config.toml
hidden_size = 128
num_key_value_heads = 1
norm_place = "hybrid"
rope_theta = 1020.0
rope_fraction = 0.5
parallel_block = false
init_std_o = 0.0
init_std_down = 0.0
schedule = "wsd"
doc_mask = false
Each number is 500 + 25 x the weight over its row's rms, rounded and kept within 0 to 999. Layers, rows and columns count from 0. Numbers have three digits each. The size before them is the row's rms in percent of the matrix's.

# layer 5 attention query, 128x128, rms 0.161, rows 0-19,32-51,64-83,96-115, columns 64-127
066:491502518466427534516453484495522480516478491530535521472478468531522504438520469478474529534480521511487532472559516462503497490469494541533490517484467492498503533499486493524475484498501512
065:470500468508524467492504518487491516532513492480534521542519528487470491561468522507494491532455489479491512516453490564504481481538515459505486487531542516516525444571474522478503510451519491
059:529511468520523503496475471526543462552476518506463491508508543521523537482486508497520515502500507525534516494519487502503472506468478477522492547503483463476506459478502450534485480505484484
106:508508476468513472507487511486495514492525541436473501487489462448477472577534511516450533538505509531472515489493480514496523525520530505522535503534476526466524479496480508516443521488507481
096:502514519441448481515494487482540474505479469470485485476501464434526446561509517493478538504481482499509478499522527456463530521495511507463522480502484505501447524476499537467528519529510471
218:510504485497512518508526518507499475495494485486519486553530487499520486502487487468445456527503484492517491528537523519520548485481454507493491495515485444523504501495528507511506551484538535
105:511497497499530515536523460523508508474496479467509482503499500495474520529509514538526485475486487470492551514441493505485448514543514498514487514479505480543482486505521474528554544486480491
094:530486481495472503478501515489475524506523477480502513516493470500543517498506448493529525505462542516464563536449498492505528527452504525478497526492483499502507539516498498519494507493501508
064:538492433512533492499528506505495500470533467471512537458456437498510558527518483481479498525527512527488518436520504504531497457513527494498469526528514496533466501519528488491480527525447528
058:529523508481486481521435469490512510492510490540494469525535466510531479479496522513504517496463500480523491568503456491487454483505480483521511513524446491459513441502495503537476479481535461
076:468486526529478541499540489522511481507452516528516479484494486528510494470505490498530463463520505484513508461519502443506518497443494520458486504491526467535448555433485507503530497528504514
084:493492494531575482507478525486537518517520486507500504534495532510492547502473482489509526516488516495508513549471494524473447473544499489522492517479490541483546455537509508504483518469522505
128:510531480464537469504471494486494515508506538484466492494498472465472466542527515495460517543499498515506510498503504505476544518486539486501541499520474561467514476493458499499484530495481493
102:479530463532467482491487511492506510506524549509531537473485497473496475507523486496501472500492493526494484461499517528459515508484499477477528502551468490499432487501464497524531473545479492
081:465500502505501493488526509520500516482460525477518538519511453469507468531516540514492566528492495493490496477534506541540504532484497528499552516547474485463505491514485481477452439518461488
105:509502511496480508489496515477425489474453555474502517488477502495503487472506506466502527480489528539471497494530489475526464526505493518507505506498510477477496506541501440487456510488497494
092:571530488499481520541553518506497508520497467476517539528479493502491477482531489462516479494491509508523541484520527538466524537494530558482486535497506497500515538489517525520480499437487497
108:499496505463515465475507487495513514545529540475497483535488471486502486507495479544459510490537500498530457490512487463494554508508525470459523513531497516471522501492493473484516508478520536
097:509524473514531529495466515508546537477491491499503514468489498530515519487539505516534512541470488485505497460468460501491467493479494522520495509484476495511523479554533506481509536501461516
103:471561470469491545507468497493524521502512525515486457499513498527520490530485534500501456513466533487500504478512499501486501489482469484483478462498479483503514499483510560505485526480534521
095:509537530508499559514507483518487503517493492486495522465519531526461475501513508532528497480491520479508507504509486472566505518509472531445473474510481487526459508493530492497513473493485487
083:530468491519518503492505525513478506493521498561512499517496503492525570490456478469504519491505526524481514519486483524504532475472508465555520500444552515464506481492484511464518485443518501
087:483550513466510500539498520502542463499513496469512515495479522530525523506497521503474471483467499485495483490521505491474461514529500471472516495559475467538516455426518462517504509494501480
099:525491457510479506478496517481460509491487485517527524510494486462458490484500472515526530550483500480486464491476490501507535486481487499500522493498515554479452533525464548443500495490516516
137:500500475515531532514520508487502485493503488507533493542544519488519488503490472459495511502463482469509463530524502502492493493472512528462456486515478514528516546488521497498497501509495503
129:465507510458441494528504492541540471530491491482506494505517510511502496493482509478478489497458500506537490461555511547486523528521463461508503502494481448549560505489540513507526502532522489
123:464466493493497485482476517530488496470531464500493503462487480522475485490499525464475493518498555455538526459475498502467505512494527479491496491487441543501465488429496534497468530483504482
090:532559493481537528482503477494489482498510483551491460477463509525512485495503528496565509492523451510489543503514497518516442483505494519497481467476504503477499453525543513559517483492453534
094:504506535522496518485515512533452533523540514488549499523533454491493495513487531538514494531556565458513493482514495473480501445498466538475494484562525509511486521526492496502492503507498514
078:502505528510519511481499460498514459510507501514510492525496519533514547511508494469483493500466521500469489543527501521509464431537512505492493508468471515521527422477484460493479539510497501
082:438516498456544482562485514525499500491464518506498481510507508492555468507505492487447502502539504498524481488518513454497503535449497512471469507522473425543493473465493517517547514506540504
088:551532498530468508474503465487485494468513489503485534490520473523498555494485521525507490500487520525495559458482510547482516448562487478554504475466490507492521511503483473502464521503495495
092:497479487527490512475511503483510495539469513491532517528497463480474493485468498493507539508455487525483476534524494506487461499529483468467513459526491545488508530510491499427487475500533482
118:471463531489447474490476482479541509538495556521476499474459558459476480495493529539526470468504540528502521499509468466491503528513498438489514506521500501502520490507509529482495464522530465
101:520495515537563518519539525495476516473504499486508474522540470486525509483514486531494494470485499473475468557493482474538493488488492521463480526529503484490519489490505476525465487491533491
095:486504511489507481477501519511464518478503501503507508465464474500489527470531502496535513493497515473504494470454471484495490515490537534514503506446504514480420477516493518526490513453484523
084:504487483477430467508486477541504483516492504486511479491518521550451513496490513548525497469498522494489570510490458503471482450514485462487470493511515502535498519536504516470526498525515499
108:485447511504490472477520496518524485509472521500478498567528504492512457532466506509468495515491489500536501535529504505518517509535466477467487517517479474512559522500529471466495489514536489
118:514503477498457501502463435523542480494490498459479497502480477535455523505514520559512497511508513492498525506455510482480496483525502462502506477525468475541489511484487540485533527489530490
093:541536504519510536518499497490473530480495499504528508508484485511482485481502462467529465511520490493466513489491513529497509515490510514512497489548580509489448500512479553523523494516477499
062:481480501489543489483487497509532525548518504519541508466498510489517521492528531447520543512526542508511481537455485518546492487485539527472482530506479522523488488495488472466490484539481495
053:506517539474467492502503511495487543535500484446465507529480510505469489476498502529507481473489480479513506486510518471522523489502456465492540462510528502510523491507479512497542496523524444
061:484519513514502469456480555516471513501565505539534540479452504519494518465526466489503519496548531509507449514494496514509528485498453487517522590535509470472469490497519495489502462478472502
080:498491466482455527505511454477512523525493494456471482505507506483521512527482509516523518509470483478510537500467496471484476492494564499498529469465488570490510494510469524492522516509540507
083:517503474510480491540468545471531490526528514475496495506499479473513495509515476535485526492519496537497531503433512485457545526481541493484531457500475580470483496496478542509491510538490521
134:506517576493487494503567541525478481502499521499534505503515477494467486490502485511477488492506513527502475495533513524505536510497449517513505543539503422510505497474517485506463499514506553
127:493511529515521497524502486518466514493519507492511502446488459494446509489511497551516515512472498472481519520451492477489490497537528521515545530508518491476471520519496524501476524534446475
107:540447492525452518483498506467475536496494513486484555524500517536503518545508499487539502491490502473465523497486450492497476506456536505488454500465523503503482524556527453470526501457519482
061:517520538532499498514530443484527519503515507497537512462504531517491496435481520461462475452484531515521487499493491499542495469480499504499511512559512475499505495486504473461490506554485494
060:474501507517517492529493479516446520532509441516549506479465569511466536470515506460465487505522506495488512486524495458477510457521521502488515504512501530485501453514495477543500481506521459
066:560489523506472516505463558490474496495488563521492480510509489504509436487516504516494478508529471502515467482495495540518514490477480503510519507517505461523487551489513513477504534537470579
057:488513500501515502468536481502489519548484425473498486494500523493506534496454534487514539530474488469510515492511500470497476490509518478476504510471495486504549485550496549503547483463545452
099:505492483472506535517503437499481502508447467487469479523508484503499518484467518491488510525506465452520545477475522472508506516493530516485477497448489560487461533516484498531530507486488502
094:456493481502457484509483522486478503540482565485503509487491564464457477548485489530507484484520534547524512482517497521457525494500521457512506527477508493515506488476484520541538496525494479
100:488483449510536467484546500502483486531494457488481546527493464464557464520520502532474539516511485522473479509521503532508495478514517499493524493504483497442559517484497460513518496512500503
104:524512542503501503467519472519494493511498504461496565516477507507502494484527476502525517485491488486483510453479475515517487509497488499511523531521515482460485519515532465519478524506450511
103:478503497523449536480516490525524543516472505480560511493533511500495523506471490534572517489478476498497534527496499516484516554504557515480524524544525472538491500489519571495516490503483519
109:511460523438480481519506530517454486528489515492464491533519490492506448527482530483485524515493492470507508488529513526547509515497456537496497537485531426499514521519532454555503498452505512
095:465503523501494533500465512549502517508505486482499468484513480500497507490521490494533491500461512493539499477511503483484450513485475498484521546514499478537512513467502550505539499509498501
103:495504459498476533510495502492544512484486459508508492489510500517501500470475486529540518518480532521542566481465485522496495464489496468457516437481512554507514504516540577497486472508494547
098:465526484479542515485488479479503504553438502492459499504492547511500506533468507507527537486509510517530501525479474471460484518446499498482494535482497448513467508493501479475521465518493508
108:518471475539510470499506534515493524454568505465525514501501466466485501493530506522468499523525510492461497481519532519510525487537515486532516477533529517474523502504500515493513546461517505
091:520521540482501497484480473486498502544454510522483478508536562537511528475468512486572510468491505488534497537475475516465461474466491485491492490470469513499489519512505454514518475500458528
119:488497507478497487509499520506530521518551521491495529476478482464485487511557497506484494505484534553495485448477478485484494534505512456514532498538490519445518492485478493501477487498469477
085:496484545495468522541490489511500482465512513483532523507475479482488484507512520473419461528490517486487475475503522497505556500500489507487512507534481545492498537484461545488467555473520474
237:545503483502515482496550505498487473515484492467502486537524480476484475533473508497426511524505456497511466507515527518502534472484476512495518485526502464517514520509486493471525528491544531
079:487472523510498460508504454511497494486477526476557486515455513496453480494480514510504487466472509468480553558492456534495497495492501486492474516535470508494487480514532533505506497516493498
081:454485530533469506474471491456525495528476478530486519521492491536472512504498504497511455482476523513463552487452535474491500496510482490503485482499481550499464537515485500513495485461564494
115:480508474499491507509547517509522526479525492489514527507511444483472486467538520483418461524495501501492527471502503502527566488499474503497488520553489476484541511474509508457503556523525487
117:515526538477467473482431455495497483537493511482480466511481545533526497483500502518599522488486531492489499506464460506454433492514526492517504473454493527499517475506499498494481428494482497
125:494512510509502523507525494474489476474448488514529494502526494503500493522480498478458479505505456482516482500544543507530546485461459529486479538511507473531491512490503521478518525516545487
119:503481536487495454482474525504513507501524514491464498515478537511501531494519511520541511492484535508493521513445480526453460482501527471548499472494510517454532471526502482503457470487476500
121:477484499479473486514473506503518532502546496497493536488472490471516481491541519517517516503472531526503491483454474468467485507499512476514518479537480522465533509486499488507470473515475475
084:526523506481478508486514497489520477541506496481471523525469466469480459494523476498458498519503489536498471503524458473493484524474484475492553496516477468492497536448469524463527473520467517
068:450534495465519507517532504572508533544514500474505496488498444490497526475517518487498515530492519499508491490461477495513493558510486499520524500565489476497538480481475458535474492481472505
084:517513472516520493467532536448491506526474493503549504472505523511489510551473459430485495497546527518475492506544524470504505518498542477469490530451486470466471456489496467486513528497460488
081:513537483465453499508495495468472534522495491530498485527500515497507470521483507493476451473505541457512512514509452519515487507493501457474457490520494497503471532496501520502490476475509492
092:512492461443496489506509494518489486510543490479486495508464538481536486494522492519468531509512512492571475464486479492493529507488511501469506456507508489498553516494523494491519520475508493
089:497550486515536504472490499493526494519466531504495476512494525516539510537517507517544514528492477494487506469531466510511483515490478482470506501493470459493516470516520498493540571521545527
084:534583466509512494488512513463503482535488513482490529467462503523482517545507539517494488489484484534509498460520510469524513518461475490484508457501461511459458511513458494478520555501518508
# layer 5 attention key, 32x128, rms 0.154, rows 0-19, columns 64-127
061:493504519525490504486471518497485495489493516531482511487489530483423519503537495495505535477535521465483487475454508475494493496497469514493525482480467516500467518472472461468579467548457501
062:533522516485521500503555465504505524537446511544523510512531482484504490508491498506487526510485463475503497542512557514464504501459504520491526503510509479487521522481485516479470498511501529
054:507489454490495503557496512479523475470541518459476495517501518484525467495496496478529484480421502482493490517512459495517479512500487523470501483478515503503569524489557478510448519484514489
131:527537512503533489487510456488470500489463520534514506496475521446481499526467468483508476501540478503506507502511536485469512532492550485486488515496526525496462473507430515484534479493510464
078:537511498467527467470514494482523488520506484468440475503472486458524479557521503488501496499495495525515501512542490532531496551507522489533514485484504479456495471502440522505509494513522469
095:472482482502472499535513508549492511493505489501537508492515470514511475467507507505464532523482490485487485459499489470535482451474422496482484494534484475528541547501589473502521524505520555
089:471503493507491510500459493519502542522533473521487493493533510469521478492540517512489478502479447490499500464550506420522511489478482471515541533519483525487486486461488495514476512498489528
109:559520530477463487491483499504436472521502508477475541494514504528492477523459507524519536475448505507539496496502493489468478507515503489521469491434508498498505511512518472530482487499497501
053:475488450522550508481491490501451529483550507485483482494528560500486505555528512509526519538527518488468509459504516477488489496507474504525479503486492532542480490485495488492522480495506449
078:509526551500469518500500501495479508508467507539514488459478505451434517515510518472516482475512478523482488476488530494448488519477513508493500516468491553506461480509463521505565446547480475
111:479494449505506505509517510509535513527540492448475528529494499535524518456515508489464524512479506485508503511491491525547515461521453506522499458526482467491532528473556503500470542484506551
082:482490501478506499506512486479485550481466558515510497487519556474470492504452495494491497498513478491468510510518498508496473507485517487485500501527522530453484494482457496473516497486495472
121:504517506501527489483532505483487539479469499525548502496476528472498499521466484481490470496555482504499513493537527499489495546488547471512503521501554504478484481483439524429549457492500442
110:465513491497503511532489460481515538468497530545503500495466510475503523496504490508536477459531488495488518475470500460502470516486538474475486518481503537489457481516447520506528464525491489
093:493498538537559516549547493477482514458468524507461500538512531475485490493465499524525489524521481498547490521512542454474550510516516486485503510499515519525479529484447517464498511492521470
097:504487500504522494535507500499491490520509481516512512510504525487482520490500498560480504487523478521533484479527531544528534485516541515489524550443566503483506509513504477462514494444497479
106:475497462506502525468455480513535470499453505472516512513509494535461512476490498508531483472487495500530499564451506498493492468504492471503486457514480475535482467512492515469532486506498524
088:498489508529496501494493512512417501484491503509486466518497492536480504466474518523516502466509504491532476469501526528504482451488459487506473494457520506514504479520476502526504481504530538
100:503514493512445506559447487521507453484564517488565475501478502525491497461522498467517498471509494488468503494484523494520486497507483493477511454530505456532486505484538540519512481520510487
101:501512481490452478527514440495524506466516502472531481508497455465488489509464484515493489507478507511460519516485484535496526525547502495492479467546490508531541465500539580527518473537469478